Part of a small language model's weights.
Size: width 96, MLP 256 SwiGLU.
Architecture: RMSNorm before each block, rotary positions, no biases in attention or MLP, untied embeddings, normalized queries and keys.
Training: a variant of Adam for these matrices, 160M tokens, 4880 steps.
Each number is 128 + 24 x the weight over its row's rms, rounded and kept within 0 to 255. Layers, rows and columns count from 0. The size above them is the row's rms in percent of the matrix's.

# layer 3 MLP up, 256x96, rms 0.115, rows 33-56, columns 0-95
size [103 100  92  99  99 104  95  84 100  96 104 107  89  99 103  93 105  95  96  97  98  99  95 103]
[[124 157 107 145 149  73 144 169 117 101 137 107 161 133 103 131 116 143 133 139 143 117 134 113  89 113 163 148 122  90 121 143 113  90  85 131 155 138 148 138 138 146 107 138 170 155 148 140  95 148 131 129 165 145 129 149 150 124 110  89 130 115 123 107 118 143  94 141 100  96 161 139 154 123 153 130 160 101  93 107 156 162 133 104 157 156 149 143 117  97 139 155 188  96 101  84]
 [126 163  83 121 117  78 107 155  98 140 136 127 141 100 132 162 109 166 137 107 144  98 141 157 145  76 112 131 103 127 138 107 120 162 180 132 144 145 101 114  79 152  99 125 121 155 153 144 138 143 109 142  73 128 162 118  95  96 113 117 126 122 128 108 100 100 156 145 134 135  93 134 156 118 116 151 135 128 174 132  97 175 170 140 135 109 162 147 147 104 127 127  96 127 110 132]
 [120 130 159 125 142 128 105 139 148 132 127 133 164 156 190 108 115 108 136 108 109 151 105 150 146 131 154 137 155  99  81 129 113 130 137 174  89 124 102 155 138 105 118 159  82 145 151 125 126 109 161 132  96 110 108 107 114  85 128 119 114  96 136 107 137 118 130 140 133 118 117 151 116 110  74 172  57 157 105 100 134 107 145 105 115 148 135 165  87 123 126 110 123 110 121 174]
 [122 118 110  62 102 136  95 117 146 124 125 104 105 150 110 113 130 122  81 144 111 152 127 176 110 125 147  97 167 134 122 166 106 105 126 128 150 148  89 158 127 154 123 114 133 193 134 148 146 154 138 137 124 118 115 129 139  87 172 134  92 155 147 164 116 113 115 105 140 109 111 138 131 110  95 127 153  97 149  98 175 150 153 144 144 148  89  84 133  96 154 107 126 144 114 113]
 [105 155 105 159  86 176 124 147 123 134 185 112 108 133 126 127 151 171 136 134 126 128 151 176 132 141 110 133 113 138 167 154 124 171 126 145 135 120  87 130 110 135  55 122 156 116 105  86 124 102  95 121 163 140 178 148  97 130  88 143 121 112 117 149 124 146 117 148 157 134 152 110 113 138 106 147 135  99 116 122 129 112 105 160  90 150 121 154 116  94 151 128 106  93 122 107]
 [132 112 144 118 122 153 114 109 132 130 103 103 158 133 132  82  97 129 123 136 176 129 170 152 139 136 113 116 113  87 101 120 141 176 130 118 170 128 192 118 206 113 146 153 118 167 122 132 101 127 129 148 136 155  83 104 100 123 159 135 130 118 117 161  86  93 141 139 108 133 108 135 157 123 127 152 110  98 114 140 104 148 128 125  95  87  92  98 140 132 145 155 107 130 125 142]
 [139 181 156  97 130 135 148 142 121 172 159 135 104 110 115 125 120 160 176 153 145 138 142  96 130 132  89  64 137  78 174 146 110 154 102 106 142 120 117 131 146 131 130 118 108 110 109  98 112 124 100  98 107 142 133 137 161 116 163 139 117 142  80 126 119 142  90 104 120 112 150 131 100 103 165 170 158 113 137 135 130 127 146 158 139 144  80 108 133  97 107 115 138 106 153 101]
 [160 110 149 159 100 111 153 127 145 155 193  76 125  98 129 107 151 160 125 162 113 126 122  95 122 111  79 126 145 129 151 111 109 131 181 103 186  90 114 144 117 110 140 106  85 115 149  89 164 134  97 115 136 105 125 138 130 147 107 122 164 109 171  94 114 101 135 118 123 136 128 130 117 118 118 128 120 136 126 102 164  99 116 157 160 112 126  97 125  84 142 121 148 149 124 116]
 [108 179 130 132 104 151  98 157 104 120 124 134 150 157 109  92 104 172 105 112 121 143 141 151  57 115 139 144 136 127 136 122 118 132 145 141 105 123 143 134 136 146 158 132 100 114 118 153 132 112 163 147 108 144 133 133 159  84 134  90 135 158 129 163 124 117 137 126 143 108  81 147 158 150 167 108 177 143 135  65 104  73 105 125 150 130 131 140 103  94 137 140 163 146 148 144]
 [129  70 162 137 145 130 147 137 145 169 117 129 102 118 101 162 150 135 161 150 133 132 152 121 134 140 115 156 127 136  80  90 188 119  91  95 142 111 101 163 137 112 157 101 118 131 153 138 130 125 134 113  99  82 142 153 139 129 125 138 139 150  91  77 121  94 184 126 101 146 102 128 140  99 169 130 131  80 110 108 108 124 156 132 148 147 114 107 120 105 138 120 112 134 121 168]
 [146 139 131 152 149  90 151 156  96 136  89 143 127 128 159  87 153 130 112 111 119 129  91  82 132 108 122  97 118 102 136 108  94 113 152 131 114 122 129 143 168 121 168  84 106 166 146 107 150 112 142 132 113 124 120  88 171 144 155 122 123 161 142 138 149 182 142  99 148 123 126 160 170 133  83 135 104 129 134 138 140 111  84 111 155  90 118 154 137 134 129 110 141 120  66 109]
 [111 175 159 135 120  87 153 103 119 100 119 151  89 117 163 134 132  82  97 136 138  95  99 122 108 160 109 126 116 155 120 143 127 132  95 120 135 150  96 130 115 134 102 179 101  96 163 158  96 140 144 150 156  95 146 143 162 118 104 109  94 121 106 179 142  98 127 119 110  80 110 139 130 154 121 107 139 135 126  86 110 115 146 116 109 118 137 109 115 136 132 143 160  73 156 105]
 [148 129 168 111 125 125 126 118 153 112 132 123 138 109 143 115 133 149 123  87 167  92 137 111 112 177 132 108 139 147 155 126 156 109 118 154 138 132 171 111 103 125 104 161 140 167 154 141 118 130 137 136  83 155 132  88  96 154 106 174 119 128 167 174 153 167 116  95 163 157 133  81 155 113 117 152 118 158 138 141 131 107 105 122 132  98 148 144 180 111 142 159 162 127 154 105]
 [104 124 143  89 125 105 120 121  49 136 107  94  79 119 147  78 147  97 123 132 148 177 138 103  82 104 105 123 131 160 108 116 146 118 142 126 144 128 154 117 166 127 100  93 100 130 111 116 145 128 133 160 161 141 128 119 143 146 112  91 130 134 156  88 121 125 151 120 135 135 139 154 146 133 136  99 100  73 125 100 178 126  98 134 122 148  88 108 135 154 123 118 143 158 140 111]
 [146 152 138 125 169 151  99 110 162 129 115  82 128 116  98 119 117 122 128  66 120 131 130 136 124 118 123 151 174 127 157 131 139 130 150 192 110 160 103 131 137 112 168 105 168  97 105 120 110 131  99 153 127 162 131 124 162 149 117 121 110 115 106 120 127 136 119 117 102 154 122 100  95 125 153 114 171 145 115 140 134 131 129  80 113 141 127  87 147 141 151 167  96 140 140  56]
 [130 163 106 140 134 145  81 113  63 108 113 131 106 142 150 174 102  98 122 136 119 109  90 152 131 130 143 138 132 104 123 140  98 157 122  93 125 118  90 158 135  99 106 142  92 103 149 135 105 141 157 106 130 102 169  97 146 121 149 172 148 108 113 180 131  87 138 134 107 133  83 146 159 143 163 138 144 130 108 131 140 121 149 150 156 162 153 124 131  81 161 104 133 110 115 124]
 [149 107 105  99 140 149 132  91 174 107 116 116 124 110 138  99 101 130 146 150 141 123 174 146 157 116 144 147 106  93 127 118 155 137 127 100 140 153 157 120 145 123 167 101 141 128  97  93 126 123 132 149 112  99 103 122  71  96 147 157  92 128 126 118  90  99 144 124 183 118 108 115 116  95  69 132  99 148 148 119 111 129  95 155 136 123 116  91 174  96 119 133  97 134 105 157]
 [134 115 103 120 119  79 134  84 166 149 125 129 142 103 115 101 152 146 136 127 144 106 154 137 124 119 120 108 128 118 147  97 108 116 108  92 158 108 158 113 159 134 187 125 137 156 129  92 141 144 120 126  78  80  93 107  85 135 115 107 102 151  69 115 132 138 141 108 133 124 164  97 161 132 125 130 155 116 127 131 157  95 121 113 143 106 106 148 120  88 145  95 127 174  83 144]
 [134 107 113 144  87 118  98  77 114 144  99 127 127 165 105 130 182  95  91 154 131 147 124 102 127 101 131 171 171 136 129 127 109 134 166  77 112 124 129 137 153 114 137 107 142 101 126 133 125 142 168 135 150 140 178 191 123 148 140 125 137 126 154  96 126 145 163 139 112  82 147 114 124 124 168 115 136 124 108 113 132  99 104 103 115 127 165 117 111 160 114 123 137 151 125 180]
 [154 122 102 169 141 107 153 130 140 134 166 122 107 157 120 157 188 122  91 108 133 101 100 138 158 107 109 133 134 137 154  98 183 183 157 109 132 109 134 126 110 136 143 101 105  85 120 116 120 153 131 119 150 127 162 108 101 162 118 109 151 164 151 127 102 128 101  90 174 103 142 134 145 171  97 157 128 138  96 125 136 136 126 165 157 155 127 134 124 105 161 136 164 145 116 134]
 [126 175 174 144 110  99  84 162 140 137  96 172 127 140 155 120 123 118 136 145 151  96 123 135 151 137 141 142 143 138 117 105 142 148 113 171  91 122 130 158 121 129  97  89 127 115 154 144 158 150 112  86 126 117  95 155 136  87  93 171 144 119 204 167  88 117 162 126 150 126 117 111 126 130 135 111 137 121 150 160 133 160 142 131 134 115 112 139  87 158 146 158 134 124 137 144]
 [142 123  96 123  94 126 120 128 128 160  83 172 116 130 186 108 147  99 115 132 119 133 128 144 118 131 123 140 118 131 186 109 101 144 145 131 144 168 131 109 100 147 129  89 136 102 114 127  92  92 142 157 105 122 116 187  98 110 138 125 112 114 137 137 146 117 109 143 139 111  86 151 115 137 157 148 140 147 137  83  96 171  85 109  89  87 104 117 110 106 123 167 121  95 142 101]
 [188 133 125 107 127 129 130 151  97 127 148 149 135 136 136 118 125  59 101  55 137 163 135 130 132 148 132 104 148 145 123 116  98 161 128 126 146 116 145 140 176 123 166 158 122 154 130 112 132  82 171 113 144 134 114 148 152 124 174 122 180 143 147 160 110 116 123 121 118 122 123 151 123 150 159 147 134 108 174 125 125 108 186 170 142 121 131 128  96 119 110 124 147 149 112 122]
 [107 202 169 152 131 104 111 131 104  96 107 162 109 160 103 157 148 121  94 128 134 153 181 112 121 114  86 144 122 144 111 176 126 157 154 145  87 142 104 113 111 137  70 150 168  94 135 127 125 159 162 143 121 111 124 121 152 128 118 140 119 128 111 156 136 105 129 121 129 127 124 107  84 168 139 140 147 132  92 105 122 126 145 169 131 130 118 136 158 142 132 160 126 139 134  86]]
# layer 3 MLP down (transposed), 256x96, rms 0.104, rows 33-56, columns 0-95
size [101  99  85 100  91 103  94  88 101  96  99 105  88  98 107  92 107  97  95 102  97  99  94 101]
[[125 117  76  77 153 123 128 148 126 101 110 142 146  83 107 147  88 150 140 126 119 141 124 112  95 143 146 122  72 149 124 138 113 147 133 144 147 121 123  99 121 170 119 132 125 169 130 122  91 104  94 177 163 142 144 110 144  84 141  98 134  88 163 133 141 135 168 138  95 145 128 152 134 132 132 124 129  95 125 137 127 109 161 117  95 190 164 145 119 127 145 136  94  93 128  96]
 [103  87 147 166 104 115 111 118 129 162 131 128  98 133 110 142  84 123  98 140 109 113 126 129 134  79 106 136 117 121 136  79  89 178 139 105 161 131 151 125 129 148 140 144  95 139 126 133 114 156 148 125 130 102 124 155  85 106 145  85 134 103 144 149 146 106 117 138 150 150 126 139 131 147  99 122 124 121 152 132  88 105 113 141 172 124 110  88  94 122  67 174  82 127 135  86]
 [117 108 161 162 148 123 129 170 169 129 141 102 148 144 141 133 117 155 111 139 138 107 119 124 116 109 111 108 148 143  83 116 108 149 167 152 114 142  94 102 161 120 152 139 139 125 133 101  74  99 160 129 115 147 163 137 141 141 104 135 148  71 145 112 110 123 140 132 163 166  61 110 120 120  74 160 114 144 122 100  87 117 129  99 127 146  93 130 108 152 176 127 142 146 118 124]
 [135 102 121 148  96 136 112 173 114 131 138 120  97 113 126 109 117  91 109 138 128 127 160 134 116 150 131  77 152 150 136 112 125 129 148 111 172 150 134 124 114 128 161  95 151 154 130 114  71 131 129 106 157 137 161 115 135 172 161 149 114 104 153 145 142 116 126  87 175 126 125 197 146 157 162  87 121 134  91 128 132 160 143 137 119 129  92 136 143 109 167 134 169 131  90 101]
 [106 166 109 132 104 104 121 107 126 145 127  95 137 138 101 106 129  98 132 118 128  93 106 154  76 163 170 136 155  83 121 113 144 104 138 122 115 106 187 110 134 134 109 157 105 146 126  80 136 131 127 125 123 114 114 133 162 135 186 107 155 180 103 105  89 136 105 110 135 138 124 115 129  90 136  95 105 115 133 126 101  94 116 140 114  80 149 123 110 149  65 126 133 119 133 111]
 [120 123 155 150 132 128 120 175  99 142 165  88 172 102 108  75 127 122 107 126 146 144 110 139 130 111 123 119 136  64 119 140 129 149  77 173 102 149 113  98 139 112 170 139  98 147 145 141 143 116 138  88 150 126  66 116 103 103 124 101 125 120  78 152 123 124 164 133 128 111  85 108 151 119 104 123 137 122 120 146 151 114 148 130 145 122 139  87 143 102 152 137 155 113 161 119]
 [128 172  76 153 138 148 191 127 168 170 107 116 129 121 153 183 113 122 140 128 146 105 129 136 104 153 115 121 153 165 140 124 135 142 121 146 118 118 162 118 110 131  80 117 191  96 155 145 124 160 114 146 132  96  93 111 124 119 149 146 153 102 100 109 156  79 144 142 145 112 120 154 103 173 117 140 113 106 126 110 125 137  98 149 141 112 110 166 126 128 133 159 140 136 153 112]
 [139 106 148 133 109 150  60 171 144 123 139 123 132 129 162 101 101  77 140 132 162 138 116 104 115 127  89 110 111 122 140 122 129 132 150 136 115 145 182 142 140 118 131 117 127 134 131 118  99 153  89 104 152 144 124 127 123 159  94 126 160 147 114  64 107 100 104  97 116 132  89 109 173 117 113  62  93 123 113 109 151 126 151 157 115 158 133 112 150 144 115 139  87 131 120 146]
 [166 157 156 157 126 149 110  74 103 102 108 129 131 143 147 135 137 153 112 135 101 151 153 150 137 163  99 131 131 122 126 126 157 146 144 105 112 136 117 120 146 162 121 120 134 141  49 161 191 134 164 122  92 142 145 167 125 112 125 107 120 116 166 142 129 111 174 154 136 132 122 151 174 162 144  95  79 162 138 120 162 132 117 126 147 135 101  97 110 122  99 121 134 140 115 128]
 [117  91 100 114 170 124 112 149 130 110 142 109 123  99 115 146 143 118 123 132 143 173  92 132 102 136  86 154 106 122 137 158 118 136 145 123 151 130 129 124 193 130 109 167 135 132 126 137 137  86 136 129 108  98 139 122 127 110 151 136 148 154 123 121 107 137 133  73  97 100 128 125 100 184  97 105  71 128 106 127 162  78 139 133 160 143 146 137 156 121 188  93 153 151 126 129]
 [ 97 120 142 110 146 165 110 129 131  66 137 135  96 117 117 140 184 178 123 132 119 138 109 149 148 184 130 137 152 175 119 156 134 145 121 143 150 133 112 115 128 159 101 150 130 144 131 169  83 127 149 120 122 144 129 109 110 131 115 118 124 148 100 148 109 170 143 111 113 156 173 130  96 143 166 143 144  93 112 145 104 150 153  99  95 134 128 111 129 111  80 127 133 140 189 107]
 [125 138 131 128  88 158 157 118 151 104 150  89 163 140 129 129 131 135 111  79 140 162 137 117 119 125 142  96 120 134 102  94 116 119 132 133 123 156  93 137  80 115 144 138 139 137 158 132 153 113 144 138 122 107 100  83 138 148 148 111 152 173 156 140  97 128  98 116 132 124 180 140 164 117 129 106  88 128 134 111 110 109 158 118 150 103  91 145 122  75 205 174 114 129 133 132]
 [143 140 107  92 133 135  83 169 164 124 143 146 151 154 105 108 152 147 140 146  90 104 152 133 115 137 153 141 116 135 107 164 108 144 162 127 115 102 104 136 143 122 119 110 142  93 127 121 138 161 140 126 126 147 125 110 131  99 139 134 105 144 148 118 176 111 144  95 135  88  87 139 157 175 194 115 129 145 131 146 101  68 104 168 165 128 119 142 151 152 103  83 107 106 133 130]
 [125  97 109 132 149 134 114 121 135 118 117 143 125 152 132  92 150 128 121 134 148 130 137 150  88 159 123 118  95 146 176 153 142 135  98  94 126 104 138 136 123 119  89  97 165 138 124 147 141 138 106 101 128 170 115 126 157 116  75 142 114 108 159 176  83 155 113 182  76  93 120  98 133  97 154 114 136  57 148 134 171 143 102 134 135 137 127 146 140 133 139 109 160 136 122 117]
 [161 151 132 132 184 131  86 124 135 128 127 110 136 116 144 126 127 146 136  84 155 109 109 133 118 108 177 125 171 106 115 121 141 121 151 165 153 152  82 160 151 116 142 111 102 104 180 112 110 169  98 164 109  90 156 135 176 122 122 139 134 140 101 129  96 117 172  97 129 132 114 140 116 152 117 138 138 157  97 104 178 111 131  97 126 160 109 135 117 125 110 177 116 142 134 116]
 [108 167 146 100 153 113 101 137 133 147 159 115 123 105 127 188 149 112  93 130 153 134 107 139 127 151 117 114 156 101 135 112 138 117 135 118 108 118 108 151 121  86 171 153 139 127 114 175 136 156 181 111 143 172 135 132 137  98 108 153 144 112 126 135 141 147 122 149  79 141  87 132 147  50 114  91 119 141 136 147 140 139 148 130 158 102 154  79 132 151 113 150 138 154 118 142]
 [129 130 144  83 122  96 137 145 128 149 167 171 107 139 131 111 161 139 124 127 123  95 123 133 174 112 104  98 150 157 127 141 134 132 105 124 113 127  81 100 148 151 100  94 165 108  87 115 137 154 101 135 136 140 144  70 141 157  63 127 123 122 138 121 140 158  82 138 112 137 149  99 117 132 169 104 114  97 117 168 135 125 130 101 109 145 145 155 149 105  74  96 121 132 114 122]
 [103  93 124 132 179 108  83 137 139 145 138 147 162 123 154 142 107  96 146 128 126 142 131 102 134 154 116 153 147 155 134 122 157 139  93 129  61 153  99 160 131  94 104 139 150 131 163 166 145 135 164 139 165 101 127 174 103 147 153 126 131 136 130 195  90 136 123 138 143 121  91 141 125 134 127 134 103 127 119 129 107  78  87 167 114 137 144 151 116 159 113 112 147 118 125 114]
 [143 116 128 131 143 140 134 179 134 141  89 112 109 152 199 149 130 130 140 155 137  63 104 102 130 141 144 133  90 123 157 146 133 118 125 120 101 156 138 175 139 102 127 112  98 129 109 114 107 130 120 145 140  96 134 140 150 100 130 168 138 139 161 137  96 146 159 143  84 118 130 115 179 115 165 116 129 122  95 151 145 166 143  72 121 126 107 167 141 139 168 108 108 145 114 116]
 [ 94 157  71 119 158 176  86 106 124 149  94 106 157 136 170 108 107 128 129 140 116 122 149 134  78 125 145 126 112 133 118 143 118 143 135 174  98 154  92 159 160 125 140 139 135 167 133 156 131 117 149 150 118 139  93 137 146  78 115 129 138 139 142 147 167 130 149 126 127 131  84 144 146 141 151 130  98 129 171 124 150 120 115  91 105 117 121 130 102 148  60 123 111 122 125 168]
 [112 147 107 115 108 116 134 144 139 146 110 102 112 111 107 128 114 120  96  98 147 144 130 184 107 125 121 126 131 114 145 167 119 172 118 108 139 152 121 146 125 186  91  90 127 141 157 112 103 133  80 115 135 118 138 138 144 161 101 123 157 126 128 106 138 111 157 130 162 126 153 115 108 194 123 135 141  60 125  97 130 118 148 113 103 145  90 165 123 124 172  78 104 159 127 135]
 [109 124 125 120 156 172  86  82 104 157 115 131 172 119 157 143 118 138 162 143 143 105  69 158 155 102 138 119 127 119 123 103 118 119 108 119 120 130 138 118 107  74 130 149 129 146  96  88 135 160 157 118 121 113 144 145 126 146 124 102 112 136 129 126 126 111 162 117 161 121 102 112 161 134 168 176  92 171 127 132 165 136 113 106 147 126 103 117 143 162  70  99 110 136 124 164]
 [141 144 149 133 137 178 128  95 127 127 104 141  82 116 125 143 168 172 157 145 141 128  84 126 108 127 137 138 113  61 175 150 118 123 123 102 110 144  87 131 125 116  91 124 138 115 114  93 134 124 149 183 116 128 150 160 116 132 130 109 103 132 110 102 127 109 122 185 124 132 125 154 141 146 128 176  97 154 120  96 139 162 113 173 154 135 106 109 164 146 145 158 105 126 156 126]
 [ 96 111 110 129 160 116 128 139  99 138 182 204 134 128 102 123 144 139 120 126 109 110 131 121  75 111 147 141 126 134  76 124 169 126 162 134 137 151  96 128 162  90 123 135  97  93 147 124 157 161 162 153 116 142 122 114 134 104 120 112 128 123 143 170 131 137 142 159 121  87 120 122 126 182 118 110 139 162  73 117  91 136 118 134 111 126 127  85 126 139  97 149 126 149 108 145]]
# layer 3 MLP gate, 256x96, rms 0.126, rows 34-57, columns 0-95
size [ 93  86 102  89 100 100  81  98  89 111 104  88 104 101  92 108  96  93  91  90  98  89  94  97]
[[107 119 145 133 135 120 155 116  98 170 118 114 107 122  67 151 173 112 113 169 113 146 151 123 155 122 112 160 133  96 135  69 126 112 118 121 164 156 153 119 188 115 126 109 120 147 131 138 116 134 137 137 131 135 108 149 130 102 146  86 144 173 130 127 116 104 126 131 156  85 167 124 109  97  97 105 135 115 131 131 130  75 163 114 129 122 136 139 100 116 146 115  60 147 145 151]
 [115 134 135 164  98 136 108 125 188 143  81 147 110 108 142 144 147 125 130 134 148 159  83 123 114 132 107 141 135 108  73 138 132 169 131 138 104 129  87 129 129 168 108 203  70 149 176 148 118 117 130 134 100 146  70 116 133 147 137 124 133 139 149 118 123 126 110 129 158 113 118 157 153 125 137 161 145 162 125 136 151  85 136 148 113 158 136 145 119 153 150 124 146 108 111 128]
 [151 121 146 109 158 116 138 149 101 147 122 150 120 136 105 115 160 118 110 153 108 169 166 156 106 126 119 151 145 152 113 122 100  97 100 150 147 134 152 117 115 113 108 200 107 137 153 165 122 149 120 116 105 140 144 133 115 113 120 102 119 123 137 155 132  73 107 184 120 138 186 125 123 136  68 124  89 138 147 129 170 142 102 140 120 111 124 128  79 113 112 159 131 133  88 101]
 [129 130 134 131 125 137 114 119 102 137 138 125 125 128 145 121  98  81 132 139 169 140 133 165 138 122 118 135 115  99 112 129  56 163 140  88 128  79 140 145 117 115 150 160 109 122 137 148  87 147 109 131 133 136 135  78 134 147 164 143 139 106 145 138 116 126  85  83 131 143  64 104 132 108 168 108 152 100 125  76 126 133 126 142 136  65 160 146 137 112 113 116  99 155 109 148]
 [140 139 139 140 112 114 121 129 134 173 119 146 182 142 139 118 146 134  91 119 122 107 102 130 117 142 167 121 118 157 146 127 119 135 136  97 128 107 164 129 150 141 157 116 147 172 102 139 104 145 129 139 138 177  99 118 128  89  99 139 153 160 159 175 133 116 142 141 132 106 171 100 126 118 116 122  68 118 184 127 115 162 131 124 123 119 117 164 129 100 117 170 105 138  77 185]
 [155 149 119 123 136 109 124  69 103 112  81 108 117  74 127 154 147 119 149 179 124 167 160  76  77 117 139 108 136 108 144 119 104 122 130 128  93 101 138 138 137  85 153 131 143 105 118 143 131 174 172 118 161 114 166 105 120 133 137 131 119 143 122 142 148 146 137 140 112 136 105 112 155  98 114 112 148 138 145 161 142 146 113 101 104 150 115  87  93 117 127  87 153 141 127 163]
 [132 120 144 131  90 144  98 151 108 145 157 125 128 140 170 112 137  79 101 150  97 123  52 122 141 108 128 148 138 118 107 171 109 132 141 141 147 118 120 161 142 119 151 155 173 166 122 107 142 140 114 126 146 109 122 107 122 162  88 121 175  99 126 151 123 143 147 156 144 189 151 152 127 133  86 102  94 148 100 145 145 121 141 149 112 146 117 180 146 141 122 137 111 150 100 140]
 [125  63 101 141 128  92 157 100 176 108 165 109 165 142 129 145 140 105 137 131 132 116  91 108 145 115 138  85 142 149 141 108 108 112 141 107 124 168 122 123 156 146 135 140 136 135 147 138 145 147  89 134 186 134 134 154 144 140 120 147  82  85  89 123 162 154  82 141 143 143 121 102  99 108  98 156 160  99 132 142 150  94 135 135 116 165 146  99 114 113 133 156 100 136 107 138]
 [164  73 129 136 121 127 144 145 120 142 159 100 146 141 127 147 109 116 134 164 136 140 146 134 151 181 124 144 117 111  93 156 133  99  93 120 117 144 137 104 145 179 171 169 142 119 142 149 163 145 159 142 162  89 113 108 145 141  94 140 154 137 112 132  75 129  92 114 107 157 135 139 126 115 161  97 123 132  89 136 121 136 142 116 185 131 139 163 157 110  95 135 156 159  99 133]
 [139 118 164  98 148 154 113  99 107  93  88 141 149 139 130 124 117  81 127 133 111 152 130 134 104 149 122 143 154 156 139 157 100 125 132 156 100 122 144 122 124 172 107 133 111 170 125 128  96 117 155 171 153 153 126 162 129 113 140 131 132 122  91 164 122  79  85 121 130 171 102 110 145 142 142 150 123 173 156 102 118  98 104  79  89 138 140 125 103 119 150 168 126  95 148 164]
 [102 126 147  69 131  95 153 120 107 149 134 151 114 141 125 139 112 141 162 144 127 139 141 165 111 141 106 167  85 129 149 160 111 158 121  99 148 139 132 185 194 106 151 121  89 110 106  99 147 134 125 111 106 125 126 149  96 119  99  93  97 120 137 135 145 158 129 115 154 114  94 118  96  93 139 173 163 142 147 146 164 118 112 115 128 133 154 134 148 162 119 163 107 130 138  92]
 [117 127 124 142 107 139 102 141 121 143 126 155 124 161 100 123 128 117  81 136 165 125 121  71 135  95 111 139 164 192 131 153 123 128 118 100 160 140 128 133  83 124 127 136 128 117 109 123 130 112  97 149 167 119 118 135 105 175 145 127 101 133  94 132 159 120  73 110 164 136 151 149 113 143 162 159 114 142 143  88 123 100  99 104 174 118 183 140 125 155 151 149 118 119 137  85]
 [115 122 110  89 147 157 114 137 144 130 159 140 126  99 111 158 111 142 177 159 129  88 159  94 136  78 108 100 147 119 149  99 122 127 122 116 126 135 122 103 143 122 107 123 127 133 106  76 138 124 116 151 114 109 121 130 109 192 118 111 104 190 129  97 117 145 131  90 139 105 100 179 124 109 103  96 122 166 132 153 110 140 150 110 186 106 117 137 168 140 107 104 113 116 136 144]
 [110 115 124  97 166 143 136 135 129 145  84 126 121  89 135 156 146 127 118 169 114  94 165 188 145 103 103 194  98 156 141  78  88 134 158 128 126 107 123 153 104 117 140 104 142 146 110 137  91 128  90  90 115 121 122  91  91 128 154 130 105 129 134 139 133 111 152 119 154  91 131 109 143 143  88 114 110 169 129 112 135 130 129 140 114 157 150 115 161 125 122 110 119 157 154  91]
 [152 132 100 142 148 148 115 153 133 124 155  76 199 123 166 131 124  75  90 121  98 120 150 105 134  87 101 155 135 126 173 137 121 163 143 139 126 148 121 106 148 184  91 132 145 137 148 115 155 105 122 123 147 117 127 107  91 138 101 131 120 117 145 135 113 133 113 107 163 133 110 134 144 162 176 157 155 148 108 114 148 137 145 143 118 155 138 137 134  79 120 140 189 128 133 122]
 [115 130  91 106 125 137 171  89  62 139 188 116 161 114 139 152 136 121 138  97 104 173 132 140 147 106 123 178 132 119 120 114 128 146 165 106 123 130 169 155 200 104 155 133 151  84 140 100 130 121 127 126 142 158 116 119 152 111 148 129 132 128 138 123 115 166  86 128 163 135 106 155 117 106 167 157 115 142 174  97 143 128 121 113 145 150 141 129 116 138 140 121 113 123 121 140]
 [139 128 126 129 169  64 125 111 163 133 141 136 161 114 124 189 132 108 148 117 149 142 144 144 150 166 105 107 106 175 122 132 200 171  96 103  94 160 119  94 155  98 147 135 151 140 111 134 163  99 115 125 140  85 150 121 162 134 146 141 143 141 106 147  87 156 141 152 124 141 123 156 115 118 137 167 108 149 126 131 119  97 111 132 150 117 126 141 132 128 104 115 116 130 115  85]
 [ 98 162 130 110 168 149 100 158 133 150 118 146 156  94 126 175 164 130 151 164 106  89 143 137 152 139 160 156 121 114 155 101 145 107  89 144  96 146 136 128 136 155 131 122 123 103 123 122 119 119 104 101 103  98 108 108 118  99 169 136 123 171 138 166 107 174 118  92 167  94 115 148 172 107 137 114 132 103 143 130 146 164 122 132 133 143 189 157 160 134 113 137 120 108 141 125]
 [ 92 151 145 153 172 142 109 128 125  88 122  90 136 125  93 156 120 144 147 101 136 147 145 129 126 140  95 139 102 133 110 152 150 120  96 147 102 109 119 141 128 115 162 129  86 167 110 129 155 159 113  95 103  94 103  99 180 109 134 175 125 136 116 110 127 160 101 105  91 168 158 156 122 128 110 175 153 142 154 114 112 120  89 118 116 160 110  98  97 126  96 127 104 166 142 133]
 [103 116 116 143 114 161  97 169 123 177 119 170 163 120 136  92 128 115 156  86 136  59 102 126  99 161 139 157 132 157 134  91 144 134 120 101 137 116 160 138 137 156 108 136 115 112 161 124 146  80 123 116 135 133 117 138  99 131  88 142 167 118 154 108 149 101 102 164 133 155 127 149 127 142 107 141 157  96 125 178 133 141 143 107 158 154 120 141 121 128  88 119 109 169 144 141]
 [152  87 130 168 145 109 136 150 154 148 136 138 141  96 142 129 130 118 156 112 156 116 144 121 120 113 167 138 107 128 116 112 140 104  68  83  73 161 121  94 145 143 103 112 162 139 103 131  92 137 141 150 141 142 106  93 174 116 127 128 110  99  60 134 148 105 157 145 117 121 126 142 150 106 104  94 112 105 146 190 115  93 139 142 160 141 144 151 129 124 151 124 138 157 125 140]
 [ 90 103  78 148 102 125 158 128 139 114 126 111 156 107 160 119 121 121  94 150 114 128 107 103 111 132 176 119 107 112 103 169  97 121 162  94 151 124 102 148 144 126 141 120 125 100  95 164  96 174 147 159 127 124 147  90 154 158 163 127  80 141 134 134 126 149 118 139 153 118 115  90 140 138 112 106 133 130  84 132 122  72  93 106 136 144 138 148 108 102 162 133 107  98 127 166]
 [161 134 112 137 148 125 125 144 124 136 126 104 128  90 137 118 132  84 178 140 119  88 109 134 153 147  90 128 106 176 127 125  94 126  93 120 127  93 123 161 121 151 149 197  98 168 121 141  98 122 111 132 142 106  97 111 105 154 162 109 123 152  93 116  91 113 154  97 130 109 154  96 138 141 118 105 194 138 128 172 112 154 158 151 147 149 107 121 134 164 120 121 138 127 125 118]
 [ 98 102 115 104 127 132 162 132 117 158 154 115 153 162  74 126 126 131  89 134 176 166 134 137 112 119 149 136 140 132 147 144 120 113 116 133 107 135 147 121 163 185 119 170  95 145 136 133 189 137 126 136 149 125 106 132  71 150 105 123 144 144 119 127 135 108  79 148 125 152 157 178 136 106 135 148 152 143  99  97 178 118 163 133 163 127 125 150 121 101 118  85 116 135 135 121]]